config.yaml
n_kv_head: 3
norm: "rmsnorm"
lr: 0.00941
decay_fraction: 0.714
train_tokens: 120300000
Each number is 128 + 32 x the weight over the matrix's rms, rounded and kept within 0 to 255. Layers, rows and columns count from 0. Numbers have three digits each.

# q: layer 2 attention query, 96x96, rms 0.171, rows 0-64, columns 48-95
# k: layer 2 attention key, 96x96, rms 0.174, rows 0-63, columns 48-95
# v: layer 2 attention value, 96x96, rms 0.183, rows 0-63, columns 48-95
# o: layer 2 attention output (transposed), 96x96, rms 0.162, rows 0-63, columns 48-95
q0:112135122185128103152124144103134139099162106098116108116134116122143107094081134116137097125097142098155137105192175103080146153121074087139126
k0:108152123138122174096136121162163107086134158187143131157087135097126064122104154133121160114162105090084106149097063118166075113124169142107107
q1:148124115096161140140137110164180135164070167128145156118103133173128108112167059112112132121146137122161141157092160091116146124154122182106154
k1:119097152170123141134116142127108116135118149115136129099130145133141178122190117120161122113152122158105156123166147176130093132136102121140118
q2:099146103121167076107127102122136091105107145105121138080166096148071190093095145160151138152135090099079125130159113085099125111145126139132080
k2:163142127120139200133129158096107170168092141141128130128133107071145150109164151129061162076062131094096108143111092081145146137078137139099133
q3:103090122105132079171107161154126114102122099146108142107144151130155157124148160121133105155127114121175150145128166140110140144112136135115126
k3:150118083133136133132164114108125126122129124120115142157113115164107129141153137137059138122117124144131135099096142106105140156104146147104133
q4:111146132115112114137108117093142131115127167103167112145146114148128127109150112134117086166139132143133126161108122110129130123157115139126139
k4:133144134132102135149110148143118113150151133123136126149153128132168116082132097095154133117153175181115138124139082151148127154119145160129169
q5:125114116097132078116140124126128114105104153146156134074152118166124174102146114166139162178138071098134128125141102151104154097165147159130079
k5:148143133110144221161112121104128153176076120112092134149129117107128132090104133174096161107170158099105149161071105131142121180132129086143176
q6:064135138090144150147134093160167065087113152145109145101135101167152165133150115156158121130130107115135156172115160114137144104177152191121116
k6:130140100117128189164186134084096093172095063123116122153140123133113154133170152134143128079156158143110200100078132170147152199089096090173135
q7:095129110199178170156166139157148115063133090160105123121077097141106113141148115118111116122140135098107116134103174118130140128126129144160113
k7:109143080130131105140187143114099159152113123105147186167143143108109126123115195157120115147114075181165110173091142113121139102136115090141112
q8:122162125083125044133174120151132085122113135159148088090127069149084144105133109139128145149170076102088128065147146138119159096174099148112096
k8:108122123152162169153090118141123184140077110138097136123136146131175139118115171130109145118121137093114120125122115140118118147104129138104137
q9:157095064175160168096095138120119108127163101122111124145074135148156094087140138099122149129103160119178102116149132120125086144080136123124173
k9:095150098137152088108133091161109118067113121092130120175189133120119138120070103156154102149129073178165173115125138101164141111185157163158107
q10:091175109087076120097207114096165126106166164147162120085137114106114171143134146128206135115142133123114125132120095173143140118156106192135112
k10:154144137154117177120121083081145108134084157150133132123127101140114158094170146056074104099087117081076159161096116152085178219093149067099183
q11:044153096153160097151121120171152117098152122120153084148150155163130151106150112130142127168160176128130135117154118108156209126144062184132141
k11:190138058077125113130204095163156139134179141193114106133121138099145104101157119152149125113117114134197063098124080163129148110118105108117163
q12:161101155142102125184158149119114188091167163124140129164093146122154117143173129113173163131107119136116135126094122126173118167128167054134160
k12:066138149108194142136093109128167147104137139148077121154149107159137137128158133134149090137108129157088153150116135135116175171128140168099125
q13:081196155098101115191182131209131126154111152157139114088178112111121126110164121125179102104158138150016149109154110129116194091133142197080096
k13:111150162152119119110116144130098138136117151090122141148147057092130162162120096084086170111095106137058147107097153171147131146136095150152137
q14:116171132099142118117157081194116125165109108081166115093132112147175085138135134185175152184141183152101201071094151126179155155114034168122154
k14:066142127110155097159056069148150166122138200109084185147128102140114117115118123121118113106120157130094117167148171109080130126106150171107134
q15:168155160106114108098141102095171102134214149071110140110171173133179130140082157130095153185099136127174161164219142158166121117080124128144145
k15:156123094158092077079125116087155174061159135159154173195115077103165178095151096069087156158143091168143115089136118120101114103174127093128154
q16:111186139123031034109178156096167103144095140152123154185143109119097121159108041141127147149108131122128086130121108112065130046168133120120116
k16:119132130184123081144144097153115058150137148137122105099147161073161085048115129151150154161166054192160078064150238100070093102135125115129136
q17:142023101167104167086102184100090150044103061146113083166059119052207135097144146087067114152133116155143080090148194140118032186154105074144210
k17:088186078145134133122088096168108121138150129102096127121120135080126170136163157127168168138149118136140158106112204125121135146139134138199121
q18:148148147129107091136173151128143094186120112197111116127158118159160111171199098180159190121164102050123133128205151143162164156111100194050130
k18:108096160149152134114070159115112090135174116116174081143135162139167111143127152106106128115116170105102180125140109117111128182099087154069170
q19:111108116115150097145118095133123164116141164146204114164137167087187078110104139131135060160170119169050163090137105175068153110122185149086116
k19:115109082138150097192163109117189085083167145122049131096108155143118155147136141150145113124165110129138065096155190083142094124131146129111122
q20:144138127132126144160114123151146118092131119111135142120135172195115125200100087155106129184190106125141151091041156099132122138074115191164157
k20:114070130108091158146118158150197123126136156131142147139178174105147111106174133076119084098123114137162160150161161150128152153160109118084157
q21:154163082104069167182178158153096115120128095120092139120122143167153116143132103183160156182106149095079195077165141060202031143079124097128138
k21:089144141104139084110122105132141133096192141099152098130128079068148152160046154177116119096086153186145102093137171157139123127153072134090155
q22:115158089114142145126099168156122170134107150133103160170121190105149057119058130114108132162178090104122044130078137221128086121108125155173146
k22:132138135154075219121103123115149171120128143129166116037159129124158175104195130063159108141131207113126123189182148175101111151094186078135111
q23:133128135079116017162079156156136139191125169130077085136079068100084140118156081173082122177164140094134116186121148078108081112136168096141108
k23:096168136086082179090134115174156063125152162147224081125176123151148148100148112130113142134112112126166136116130087148155112100113134151097128
q24:139139093075080133204158111116219136089206092060089137076153088118155093191161063182092034212083192121172161038129195137144150139194121170188155
k24:129110045124200182144010164154120165124190148111157127085186151161087138163130138137080099123055112200180110132069099063189103111131102082141134
q25:123148106129109074116138055116075085169144100101113077078152142130100212079164173127079110112143073113151106146113113192127143109144160057118098
k25:132100148171106157130128154133138179103117102111107160137124192156101131128114102140073159105132126109132095238111170156142150148121169131178108
q26:149108153147106146141106142131179146154174087152106112089058090149154154104205107152092145079143058132230138166091150092137090111074143089175121
k26:165162126148150124131147100185151046143089169066121101195131125183021115103112130127096188117139109160090157110103058105133193132195155151097144
q27:093108107127113118141131092189151170117102226110129115090118059124078114074074053126133116086133201127130171145098155130138190111146107132149107
k27:118107110138088117156114178131138143159096140098132144117097103142143131143188152125097115140139042082159106130133124110164109126145112078084115
q28:117105109236112146125127158129105082216179077066075094193088215081166075161079131094086149175086162179120146039107174067187126060107112174148134
k28:099133081117148147150100107153190089100113141144147141132091012131099118122094105124130125243109162058137057081166095079118168131127094150043086
q29:134114133043123142128103145114110156170141139101118148128080055153122128138115100170165140138136081128096180090125127152128152114112115097116164
k29:131140163139150129102089110148096165112113142128133119064047089144130138175095146101103073073073078114139105124130081086117148094127127117140132
q30:084091082111110102085120090089180131122050159137096157138126137090073162053184119103105106138140071187080107134186117150061115120125098140045111
k30:140076177167099090102114051144143123126167152166145125146099142135120135150112090144116126199140135132157123154181175098159054125180156120130092
q31:121087120138166088143118117108083085060178140066141117047147123097112118147109126108167148094198083179120096144162138133107112148119146215112143
k31:136092106109147133142192102093167138153084113149088104136150058150164179092123136122097146113096095148146149121160140136135129161156136132159127
v0:123144193135097111194132097114150166087153150087134107135127130080152090104131074044126221158152035157123060127169141129120128080118143178115116
o0:117136130111105083177123194124163125083132143122141158127094121103109112121167087090181220096125077155101096104141101105140096125121143138072190
v1:152109152182078182121096104087091141157182140134165182143055115060178109171116184095077149104140113205160181095139128136120185110104132126101133
o1:089153212146097114142122099125137132158103113105082178159158134096119140170126181074074157107097143165107135104159081136107138096148144147035150
v2:146123133117143130074154111175098043101164152115195101126135098108130089091140120162160137084122141131158099097140102141095063137077161135143138
o2:142116160076123109152125140136079097102175128081098093139146071109119124108083115123130167164124128102139123063120142131092087120093122144146152
v3:182097140131168102105067197084127062142098124148122158168155170091116100114108133068141157056151113179094151124100094093104089059135121068109133
o3:073127147172170111097044149123156111135121129140131107090139152047093141169101218092166145088157142082092145084122105120096059123137161120098097
v4:078136074140162112105105151116111160092138176120117187133106060152117115038126170118096122081135158152163127080162092143113139119128117112185121
o4:179096168104134112140100159158113214127074165160103165114106109098137102121091183120136082071186151128163153137147069123062104154120141042132111
v5:105108085148127096190158134093124124106132146145144109134149092108165145149104092098120098074170137128178098105146166147106112120134121090138175
o5:146146090177111139143140107065123096172129138096127141108106064125094142135078087159140096122127099179203046200086115148098094093125133155133182
v6:132098072161120174104161043115127154140128107096239151130139153077158089123107127128122113091132134185124125111140165137097131160185099115148127
o6:093105117177095131132147064101135144161147146114198178127111150141136147131090086148166131085096166130075128078099150086120073128181113140118131
v7:110171154169130101149182190130095145074070109103102127166127101112157114129152146122118139118093104117121087087145118169188134154083148132130157
o7:144143156148160128084164166107134129094118139123127124121076084104162116195115171077123141098127120122121034161119167151138125130109171127162088
v8:186116197207148152116096167090154143088128127149124150131088122115100066144131137121117169133120099090147095137129124098037104174098135117131180
o8:130161089149152055159096190099096101115135184116110114169126081140104113145169119167142133145140088157088126144102106109082118128146144105138133
v9:108085152125212087130176129107103105052128102105117115108149085168158177167183153086124062116189058084127149143093089124176155165148060095081144
o9:186111096107246162129158129119129136063099181085080146123080060095087156141121125050069097106129150152209089117145143163169114105143127112105132
v10:123111112118204133088161147131101136124094163167137176171112109056144082133150147134121147086166159125119096128172002191104083098131105099151143
o10:127186120153127132088160110096114171101064119129089189134074125040076067106132107119132107137153109144115109127142140155095041142140150123178139
v11:133138141087060122142135169153105101111116067129096115107158079103131125179094108195110074158119155122152100132086091146175104067116139117107156
o11:147121109124138137116112169140091115135084060158122132144120117077146145099125106130129060149090237157145159154088093173087142038171127109127098
v12:082074134112154077152098010157128111146174110118110092140190032179152113117140129120120117103127128194072093076131091077129133139115109095235146
o12:085125140140132101167113114117156162168143179089122104131180131113102103097136147140147118068111154183129064070153099093098124126103121127186085
v13:032126124143096085090133109138109143183090130107140145108124116147138103141151101190146165088093172144137112155081070099143142092086141162184139
o13:061151110167118091040126071145156175165068118117113136199135144141069090120154100105139153094064176164133201116137131123108168105065096149168159
v14:089105090123099065162116095117147178128114158134176104149138100153115125093136081130142078073153184204112096113147178088136173162074145147120126
o14:041136083123083125077130086127151167129138180134204139123150101144162096105072138100169068113100155178195090101166089099154119124113146112119125
v15:102151156139122126109113134133080103091117138134139097164163181152123142159138099054168110148109114144123147175116165118160091112055070063163109
o15:123149142119058103154129107174143080126183131175129127102154133124128144143116103131104125119117111108128077142130194112146064112121130039144070
v16:170120158157062131180137068219119121153136159153144176063184076141087113067132078100131127161114098178146142126141110105104105108063173103111141
o16:082103184164066145181129120173104089112116081096137124070106118148138070099173113100122111142126087122112146025150132127077100164124125094131127
v17:100144123140159170159162140086080127163119142125198083089130101130115144142103092132125094164156186144176083091056151161123112131069160128141048
o17:138117113130188116124151166117077044114094077117116151121146143177158170117088109140144075131158140085165087105160097127146029155069134125128160
v18:112180085055171194124147123104164129109094150215153156137156084174144069087112212077111064069118142149078037114147110102181085146100162094152057
o18:093149117106127140122110183134191142110090129140066092097205074118140114105052153077167073135147121114088096100183078134140070082163150100131090
v19:164093160125148140143120139186039162155153133151146118116127097127151138083094121152135141101085119146158136179155140147070124111123170097128128
o19:138082145088144118131076126081075077090131134152152150153118123129157101096146105096086175076166135159109106133078135150055086110154112147120145
v20:135174124138169170135072066086146116134163177153134136118150114104118121130138140100090184150113207148127112084117125104135110156083129124154135
o20:137125112104148095163118079150092115160158146141151104090191093060089121067130113134080143118089128148076159122089107088109142145115161136124088
v21:058095116083096124147081087116125095115173121133157093123169201129093181130126133178094146084071079155163159145107182141146114051181131160122173
o21:141104146140101140068123070101123082131173118164143101118116215101118174149083172136129181158098118155145107119110138143173131082157106151095135
v22:094137146073157079148136094090144117138186088100149145103085112068106156181122123114097128127149094130149090150077157096093103088166113072124104
o22:100140153150147117116179152136183080113177100085151163107067129113098170098125124127146096096072115107183153142106096107134164138168077111080129
v23:149063117153162092188100098111118133075127131161090176072125113149107134118062126161122135136146117117167171129132165129223127162157131160177089
o23:158091126089157112123175086132144142131147165151100141093180080117125146123170099182134160099129132158169144199133121111174134146154160193161010
v24:109115172121170130112106131133094081143122098077135117193131062173097133166103103173091042180071135132132127143152124104126085083143134096140092
o24:087128148115139109097165175133095083087142125086186090162075157128079106145115139168105035088141205095109124132162158129106112118170127127130053
v25:123168133114129089107115098096182182155126149152115160155108124139116126096095176138163083129129202112175154148097151096116106106094092118153138
o25:083160135145127093113137128149132175131095098160149135191154091125087139150075125074139070109110147077170179173130134106147158141152102124170133
v26:104143111118047111148161109071146167109118144109070180137164136131056190072118151144162122092117139114100148153205144181142150080141134091155128
o26:144097154144060105135102130126184154140140047176092167143132089167114081108079086198118131123164078160128123171183129133134179115132123101175138
v27:107146181157105112134104191113161109079120197080140143169183115164111124162124058100119082142178095111119043159137142137105062154136132079108157
o27:124198184146154152171160137144156098124156219102117090148124126137177091094171054112168117141124148107149129163114112147128106103131110106126072
v28:168204104136159102096147129131111086127132068131148131106109123113131112149104138128109111136119150181104157115130109062134109129159170167120126
o28:137123069121179101097144135135109122106143089120137119105137121082145097150105175182123114119099150136121163065088128086115095092146190105171151
v29:154155107179190120112182142129119177133089107128070159215075094134139155203124131080127091157145129121056119189099194141159152132157105127065170
o29:123169118219176172163174097130172124121149191123148180108078142118166136158145165077098117114159146128110133191123178128154156164164130103124102
v30:166093137105163133148145109108115215124105070155133137186065100111127083115091089158148130136154149075144089081076115156091123129182084102143227
o30:132092088121129150163134077112137116164103151175143151155076108161098129085153133130168153077159115065097100118149105116077128077191139143164183
v31:153191144126092141131090150129119061190125102154165098113163134135098156100111204087133135156108104146122189159099118192080140135089062135121189
o31:138123126112091123169069157132049141056141108136074125096132168159133177087112160078142029138077110116057172151132155165114177129102124135172121
q32:166101116118082137150148163137109125161174129185099152105108157137163087164150184110172121147138121147107148125116126151071107120107085126156115
k32:133140139099148107140110166159147146133123113167134149138141147147090115063169133134089130153133113144071131175128159034170139092094108126077142
q33:055148146121148166106122107087162107156134115070118133133129160146227177126125116107188118118127154105140169136189197163078175156054155206156140
k33:175091144097108125156075111112073173154168181199121122125099126126053129153101186112088136117116126162119157103109126100153077097150117111110144
q34:126092153097155097117159067096133093075140128164129112104181138177153153124183171134127117111136081119137136132119115152136146086144112086141147
k34:155091077089184160139132181124151136099114109087145156125165123134115128121152083159097131103108103124077115138121078126145082133137074154158119
q35:122132166110110106086145152109169094147135181147140089086153120175076187160149148131185152112101118061125120163163133155119095127130122154115128
k35:157110112137134162168163138077147113120146067181112157133070105147158115103153163100092120085116162107118178168177182130154141133139160143109132
q36:109089096138144128146110112126108090179105133125122145091108129133110110137135145121112131160144108120120134128123122107117073151149123130122145
k36:123122132130104125065104164166114141088121097111108120133148132105158094123115110086155139125132093154149103090161137101138113124139152080122133
q37:144058157101086103199129174043144090144123128140106101144126154185136158165142129145102109147152071123137110114142131132132125085130152128173142
k37:112152150089192177128087140131156088123134138196074090129075158191079134111105128180160142123126194168131192162065091056114130082131126122094094
q38:138111162147143169107123123172126135131114144110089082102084106115118079116113120092136101130087119138085119134084156105124162165120118116116102
k38:114133087166126084111116139198147114132166086112096188120116105120098099129139087120173100148128115115182148167130154146106135169157171142183166
q39:123153137128071191177107160090106153102173117107137162154105128108098107083156110163064104074092168135121147127138129093149137148134116107108161
k39:117080181152137074124105153216164130150099162075096102108132098131095128146111068151166115213120088128113135116079169150123165074107128180185088
q40:122125179125151166152107200103111179156136118123115138125104153121082160130109156145141130094166094126146075162101134130097113191159117100086134
k40:146158073051106196096108106147122106092132116146147120107113188087210088126074178049117121098134156112181127080126170152143159140134137105146116
q41:116090089146135125193075120105176117099138130129117149115116140111121107097141111114061160155129080120090108151166107121155094094157108138125126
k41:121104103119111169187152167146129118190108088114133139085103070165191092141171174168108192178178088170160124090115142142209143176139174101128086
q42:120140126131106156107116106099095115098192102046130153091098128103144140106119129144075146132163150123101099100168114092132083095146145125073133
k42:113165138126099107116131138157186120080109160112130123116206146097124088168071091087219088162141098217071118131141131132144074100135197164203121
q43:133145091200118153104142102118063169182154127117145104154135192090126093128137162115123103136170126212122151079092171147114125121081136096170149
k43:111156135122082130128080101160057109168159088130126135102110113121158119118160108124112089072144137166154149113157106136109131120143114083134180
q44:082120079209182176153091103115130122171144148152152101142093128107168130063143128106090181089099124104113143112166122123164100118087112122184131
k44:106095138110101109156053185120100170096123127160090162219100144146158133154107149151110123176100106054139136132095176108129084068151166167175148
q45:119177156139091096123119167170148115160068138138148100108137174149127143131121120146138167107156156089160110184131122080119158150193108146111126
k45:149063154051093133123135174095110117093141092190088116176142065109152126110088142144131178108106151164113149161133105116147126125061154125097155
q46:169107127088087161072131132124120151150127119160083128122131155093164066068093092096084101141139141188136130118155132116116101121084146104110113
k46:119178082137122094143097078105148109146117133187139108187183113090151173154141137102176122135123111152155167122181146094126103115165127127101116
q47:119117086161100220156145102094098154109137085148081122127203191128186040108136170060150123102153108127178130132133154122144111189060133115123102
k47:060127091118220052176166104189116118098143148087095148145089108164109116119076148148112099116146192081127159136130113135180142221142140138122122
q48:096146056153142160104083096080137123090124117104151095131105180109133118125139193139126122120149095144150150101182093099125114143105102085121141
k48:157164080168164133093147079144140136107185157133132059174134134131093167085113108145140146156114096121145104071138167163164152137178105116189110
q49:129126086156169119130089061097170100108134069102116135129149149155081124135162135179082164136153105108102148098098140119149141140102133164152155
k49:132118126139065121150161103118160187155129125140126146150096122135107125077112126129112121127077176105130185139104138093096135099117127088060137
q50:140155124150120156169140129134128200120163126167094174133130191061118138037117174114088147147165148157142107175086134167120132076172154120113132
k50:163147147060158186113178118092104156149121124115162156127164170140127127164188167089148083114181100107126080148162078113106132124090139096131133
q51:108092082144153210061084177105114100090109161083115175112141085085121162129100136120134203128117164118161075137187092137103127157085152103086149
k51:088063170133114118181164086122119074196103098125096048143118107144101147157152167142094098135080140102111114143113050092146148199114140111079136
q52:107148126120147178128099148112137139141144157106128158141153114127151086132129058175117134125053104159121109147099143074153092137136141065136168
k52:165133095185167120155177046135154110120159120152103082106123107062116104142120165094147148081112119185181116084135154149143162097159131154139130
q53:170094167188160142128085121116114167096082109107152138198110138141126147144097095119092072134113099111111117186097137145148094149077157132127147
k53:139102151084090079140171129105141114134168116159104103074117133100076161097166135089118147105137163140168100093125148200143128079154139148144176
q54:097117168190136108131155108129139128126123183081116067086185116085087088132079115098114134175152131165126107106167175165119118088067138119162137
k54:127127110070109115106112103143120126094112134091124155186125134147157192139118117109131079134060142144149144094154104061123114161151111076133136
q55:166118199101091120160106138153087133104097147060154129079174174117093140141120100069099119160143107129107096121130121167098158173137163159142120
k55:194129108067169180130054134110106165135127151166128138113104165120125117117137094102138099139132115159066133154117058116130163158066132121133091
q56:153147143149119153127160155129141101095136161110108118107129127122136128090106129123140106157140127069111068138140208114171115126154138076165111
k56:129143164193067132145161109120124095158070120119108109139118127185117147187159111165084155086057151111070173180121127059101138131131104146103131
q57:082125135147167099162130098030093112116151130113137112108090135130078131134114151130117118092144182136158135114127116139129115134120140142223049
k57:164145109151134137115157169134181198165058137126156103194145123092167136143108156089159145145116135138117063167089103108107176137138120116129177
q58:143114118125116106097142074088171125106178121109140113049163178141132181083129144136138150121145128157097071160150114078160092088090160128049095
k58:149113151126146136147208120118196126144111061128133098183176188090134069152163103179146168121170135137204166052116141127102156139097081150127153
q59:144148138141092095086138193128146098062140126099120154185117154137134134143130155124150106127114141111097140174120112150136151145103142207156095
k59:129122143142104127152154142028089119142130091162134136079083160133133117032097106169155128129157173141177099170124119130155117113127138125108179
q60:153075094108219155131168128110054080112098114193082153185139141115120121140196181144104127106095117097082137167161084149138095085095152135124156
k60:092115146114089223133143144121162112129144135079092115090094137137142092143145066132101152133178132130149109090143145140192140100143117145171129
q61:131101125081113095141145183153112164125146122108113167068177108102114113123134037118187146089115139131105104180128117130109130128069155097133126
k61:158133118144123146145148077164116128181095137088167114170113148140170085149143110075094077132147142180126100069076094108134118148144113184146087
q62:093143132141137153122108171117141166152057041138101082128123151141070099091161136129153161117037128114060107144098116131136129130081174151099080
k62:128127117103115111161045130119126107150133130135110159134130196139174116116119102099129096142173170139110119113115143136106140145173153156081172
q63:113147062105146164113075113154094105133166119125134161129157161139171143104121124111111151063090130112178132102107103144192092138136116150158167
k63:169160167141107122167074165079153112126140134137106113123122134156123155159117138135124151097159169106141127165122136132065121113166148136111072
v32:147126159104063135065136155163118125149123118102157161116107101169116142077112159155162172170125174109110074144130092133142079080092146106114114
o32:137153129108153150162151150101080118161107163095108194114140183138154144091158107095159149100141169119173146075157169165097095089154100133170138
v33:125117120138179142132107141130092168138127118125132122092156129136167128126086178177087058142089068169071080131131148159167111130108174079123107
o33:153150111101141181156116149110193161127122136090164096124166098136115103145190122101113119159159094133150142101124186147140119135083073137105138
v34:157115195158146123134073149151143115151080129120156108141090097209098110107169084151105125102217139105116150165118132124154087130175132125149113
o34:116125168191150123129102100190132123151149111098132142121164130063134181148095103154105143064095118136090177128137135139101098140134154149195087
v35:110088109139108148138090124085047059043146131134109098167097144102126134114096133122073125138123115087098153112186151097118108134149138176129119
o35:154129144135128161146148069189150134101136094148142140159015108101092120132174145127049122099130144162146122179090110122132099124168136109120161
v36:112136101125149130144043076127107080126185083169161124118090165127136109148063197110171136095115121219099187131121131115171126143088115112103081
o36:153151120103073139113182100122127135122091083170160074118128151184079096078117221119130096103168122099138091130142148087155137133090106070129163
v37:105049096170064173111124124135119132099093077130181092210171146161141115119099119119131144156078075077122119156093124165101150122173111141110133
o37:104121125107095188133101167089126137105106126152050131170124085114139100121157060141121181145098111121122122140135135104136171146112178136124142
v38:132142154171110117158140128128093115148169195120122123183145182135136144165129125188131156103155105114155113155106097070174101091146109103088090
o38:102108118132109150157111157135076104147177142177202200157081146101177175128112125169107137129136053149081169111129132099147143099164118116088092
v39:116145171151126099057123063105168134145110120136155136138125167133144153136084110165139131045126153129139118105197111129136112133133105114078090
o39:127121084122156139082124105138118093146088185132121154134081139170133102078159144200130167063137108128114158069126143110131067143103114134136145
v40:129095126092101129113110168135128152140151126149141128101089137135127095093128116139136116131119142167145113136143200117155080133105140110145063
o40:104154070047130116134128072096090126101138150087145101064178138116135089121114167139145175107107113095124126142121092135143092154113088169183131
v41:140092156168172151165056077191173089136110148102125070056155086191134059140142106141100108130143133134142138086124124150128190141102173160176083
o41:185113175090073160094138118164196126097144159093158121079121100117139142173075130096115101116135138126120128164127080146120183131117161111139159
v42:103202135125056085123094077058141108081099147195178072163145152157073091112207067167107103127184192144091101121165136110151065157030132184088138
o42:157055058104078230207101065130142165130160078141065178084075136130117134133113110121104116056108214120123118099157039134146067078153146121090150
v43:158154111138135103171172148114170120084136105108140101135114152127094120129116179128153137126147142114092157140093149141109162108131056157094149
o43:099112147119129172133107091144132137150142078163096103106141127089084102164101163091101111103123157073096105134084126158101159135105094116170111
v44:119132111127130170129113162099125148145105170082130191113105133149135119117103077150134121143132167142140092118142169181179131067165120108130118
o44:164126131126150101159138142122144122155192099137125156085156094124133137094159119114160120123123137139115144126156124096130125117121123117113093
v45:136114120117134255157248112110158149151098129156126161129156134127193134146180106085166106086151112145121180120140130145101126126142127128177117
o45:129180138182194085070156174122099151162090141132135147137168159144129094119172123078111185146148105108157142094121185122147173191126135170088235
v46:128164094105150137147147107111089096081179148205144052109047125122153059163177157125174101103137122068123155123134125137128112160176135162135103
o46:088118154188136093120076137138105160087108076126164074140052074129087140118143102102133154140105132018087050149146146087121137137129144127112125
v47:136140086136106117120073155146098137112113068124120164147115138122166133129051120168106141064107099085122107142121138151155155173106137105134121
o47:128155142127121133170090157129163145108205145117059103128107127143135119190134155158142125100142116110164165133125186046118139095115110089157090
v48:132109119161136143049178189144110141196104103149153153114140127179165112148057098153085168137126100174117070167068104100126104108084191132143135
o48:145081134130124124127187143153115119135133085154126140139181159137197111157151128132159138154129208103148104127133152119122148173143150126129155
v49:094132135120123148096145150157153117116177104152113130068124163111135118192144104076187130134126148124131105093102098097155100126114106126162097
o49:088127125159127107114151126149128132100153078136166167150140152169144122149098086103088160083095110149105104074144080147179145121155131061124088
v50:139145162193143100116078104128187134166105124157135191168124163113128078118153120152160124073058128104150118148105110123159134080090133130137138
o50:093108127142087114175087104116188109165126112178089149058138137167147131156161110112160136099172111131136144142153195132115130083105096163071117
v51:105137159104115156106141160153149117151117126096134108102167143106162109124131107141142149096185119156092155142140163092175201154102115159128133
o51:120155136122111174110120092180057112134132130129081119105105194113105086096136180065115188080129128152161138110153105152116150151120086122149169
v52:148136173069086173096172125082182126100137185153134148102168214055114100122120166027132120186150097135096111121119155136179082072137112161131119
o52:133174164129091053076166070086189116067181119114046158160184174142138215100128101032093164149096114119135097142107079084162132105207120133112148
v53:102128130140167137128174165128092107129086138144133105104044205158138114116163144054127120095151120140137172154092125102100139102163123127090111
o53:130139077213136104109139122178084084147102109151144114133106166118118170097209087107114110111081109106095161126168122084043120162144113147118123
v54:112113115135114080190169123138083155162123179150105104120126115087127142127143119105096114138088179095131140108120144150141148114145113058110122
o54:149144131155152135167126086108062106115091134097177115085083094125180123137080110200091126164132187143062074156179125112152155101149136126107094
v55:122121100115156124160122155100161119124093181103119122122183107132064172070183106184108189148116145137119142170108202108109107105117129212106135
o55:170092103172160147138156153143078098098131165152111146124173169066149094084068163155130146116115191157110165180094074112060174123161174156089114
v56:128110070141154142094134191116130139142094094149140097098152076148150115130081140140086137119111098118164097169125118112152169155173133046166101
o56:166134070107144051206136119122136143128117156086180078111121124125119144155195116122116103185090105174135108115127158099134183181114140075197151
v57:140108148089200147123090074128177154099148113137117104159085152125131102089084080164116109084113183168114149178179103083148135111138137119129111
o57:116137083105087165122107104130153178112143079152140093120172097060082108118147196162098106070120126160079136120102122125130126082143052113129111
v58:134132129158113105148100130094090129113192129211085105056157120107139148131075168177132124152097119102139141135131143112040186116093136110140115
o58:096135118115158158119139133129186118116112134153187099095107100138075157093121155177114123188170140087175086146083153148135201151116157082134137
v59:126104151155100144122118165135091191075100100144097148139113163122133116053111122127195091166074119151145121141101158085075103092157148112119141
o59:157147114129170122139149136055099112153107074125091104168148153161119101106194159139117168134125150124103139199135158160119128101170109122097085
v60:136172137109079169103183064173090107177132120168113123103112142086132100125126145108128124149159170109132109140194115115129162103131129194105156
o60:084132134121134159094148147092072145143134108113116113143049100098131164123103125129158182073131145101152084060182123137100097097115136119083144
v61:121137115112154118137134104095130116103123137162119073113151100094099100172169161121104135180109113065146152099111088158090155131134139120141136
o61:068157131176125119082143132108147092094093102120133126151103121138103201175128092158091130193171137104095097107154065109122176137133195180157071
v62:089138141115166119162153085124184123117112083117069155150152107140137132106140121086114127186099075097171135103113175137153134117129069140184193
o62:168167100141161112134122140191102157108110130156089148159158112102140101099079145152161140169102070165121117149120128139175133173117178105176146
v63:137079047112140112133117070075100135116172168167140184067116140068073148135110139087198122149134133080139064116177078142173113143098122180130142
o63:091127173145157086132163101119186101116116107109169117097133120115086107086086225121164117152169082097115106076119119073154130116109168130101093
q64:100130086154128098148143156165119162187094096110130143091086099124120121119121038180199104146118120083167151085124166121088152150156106130107137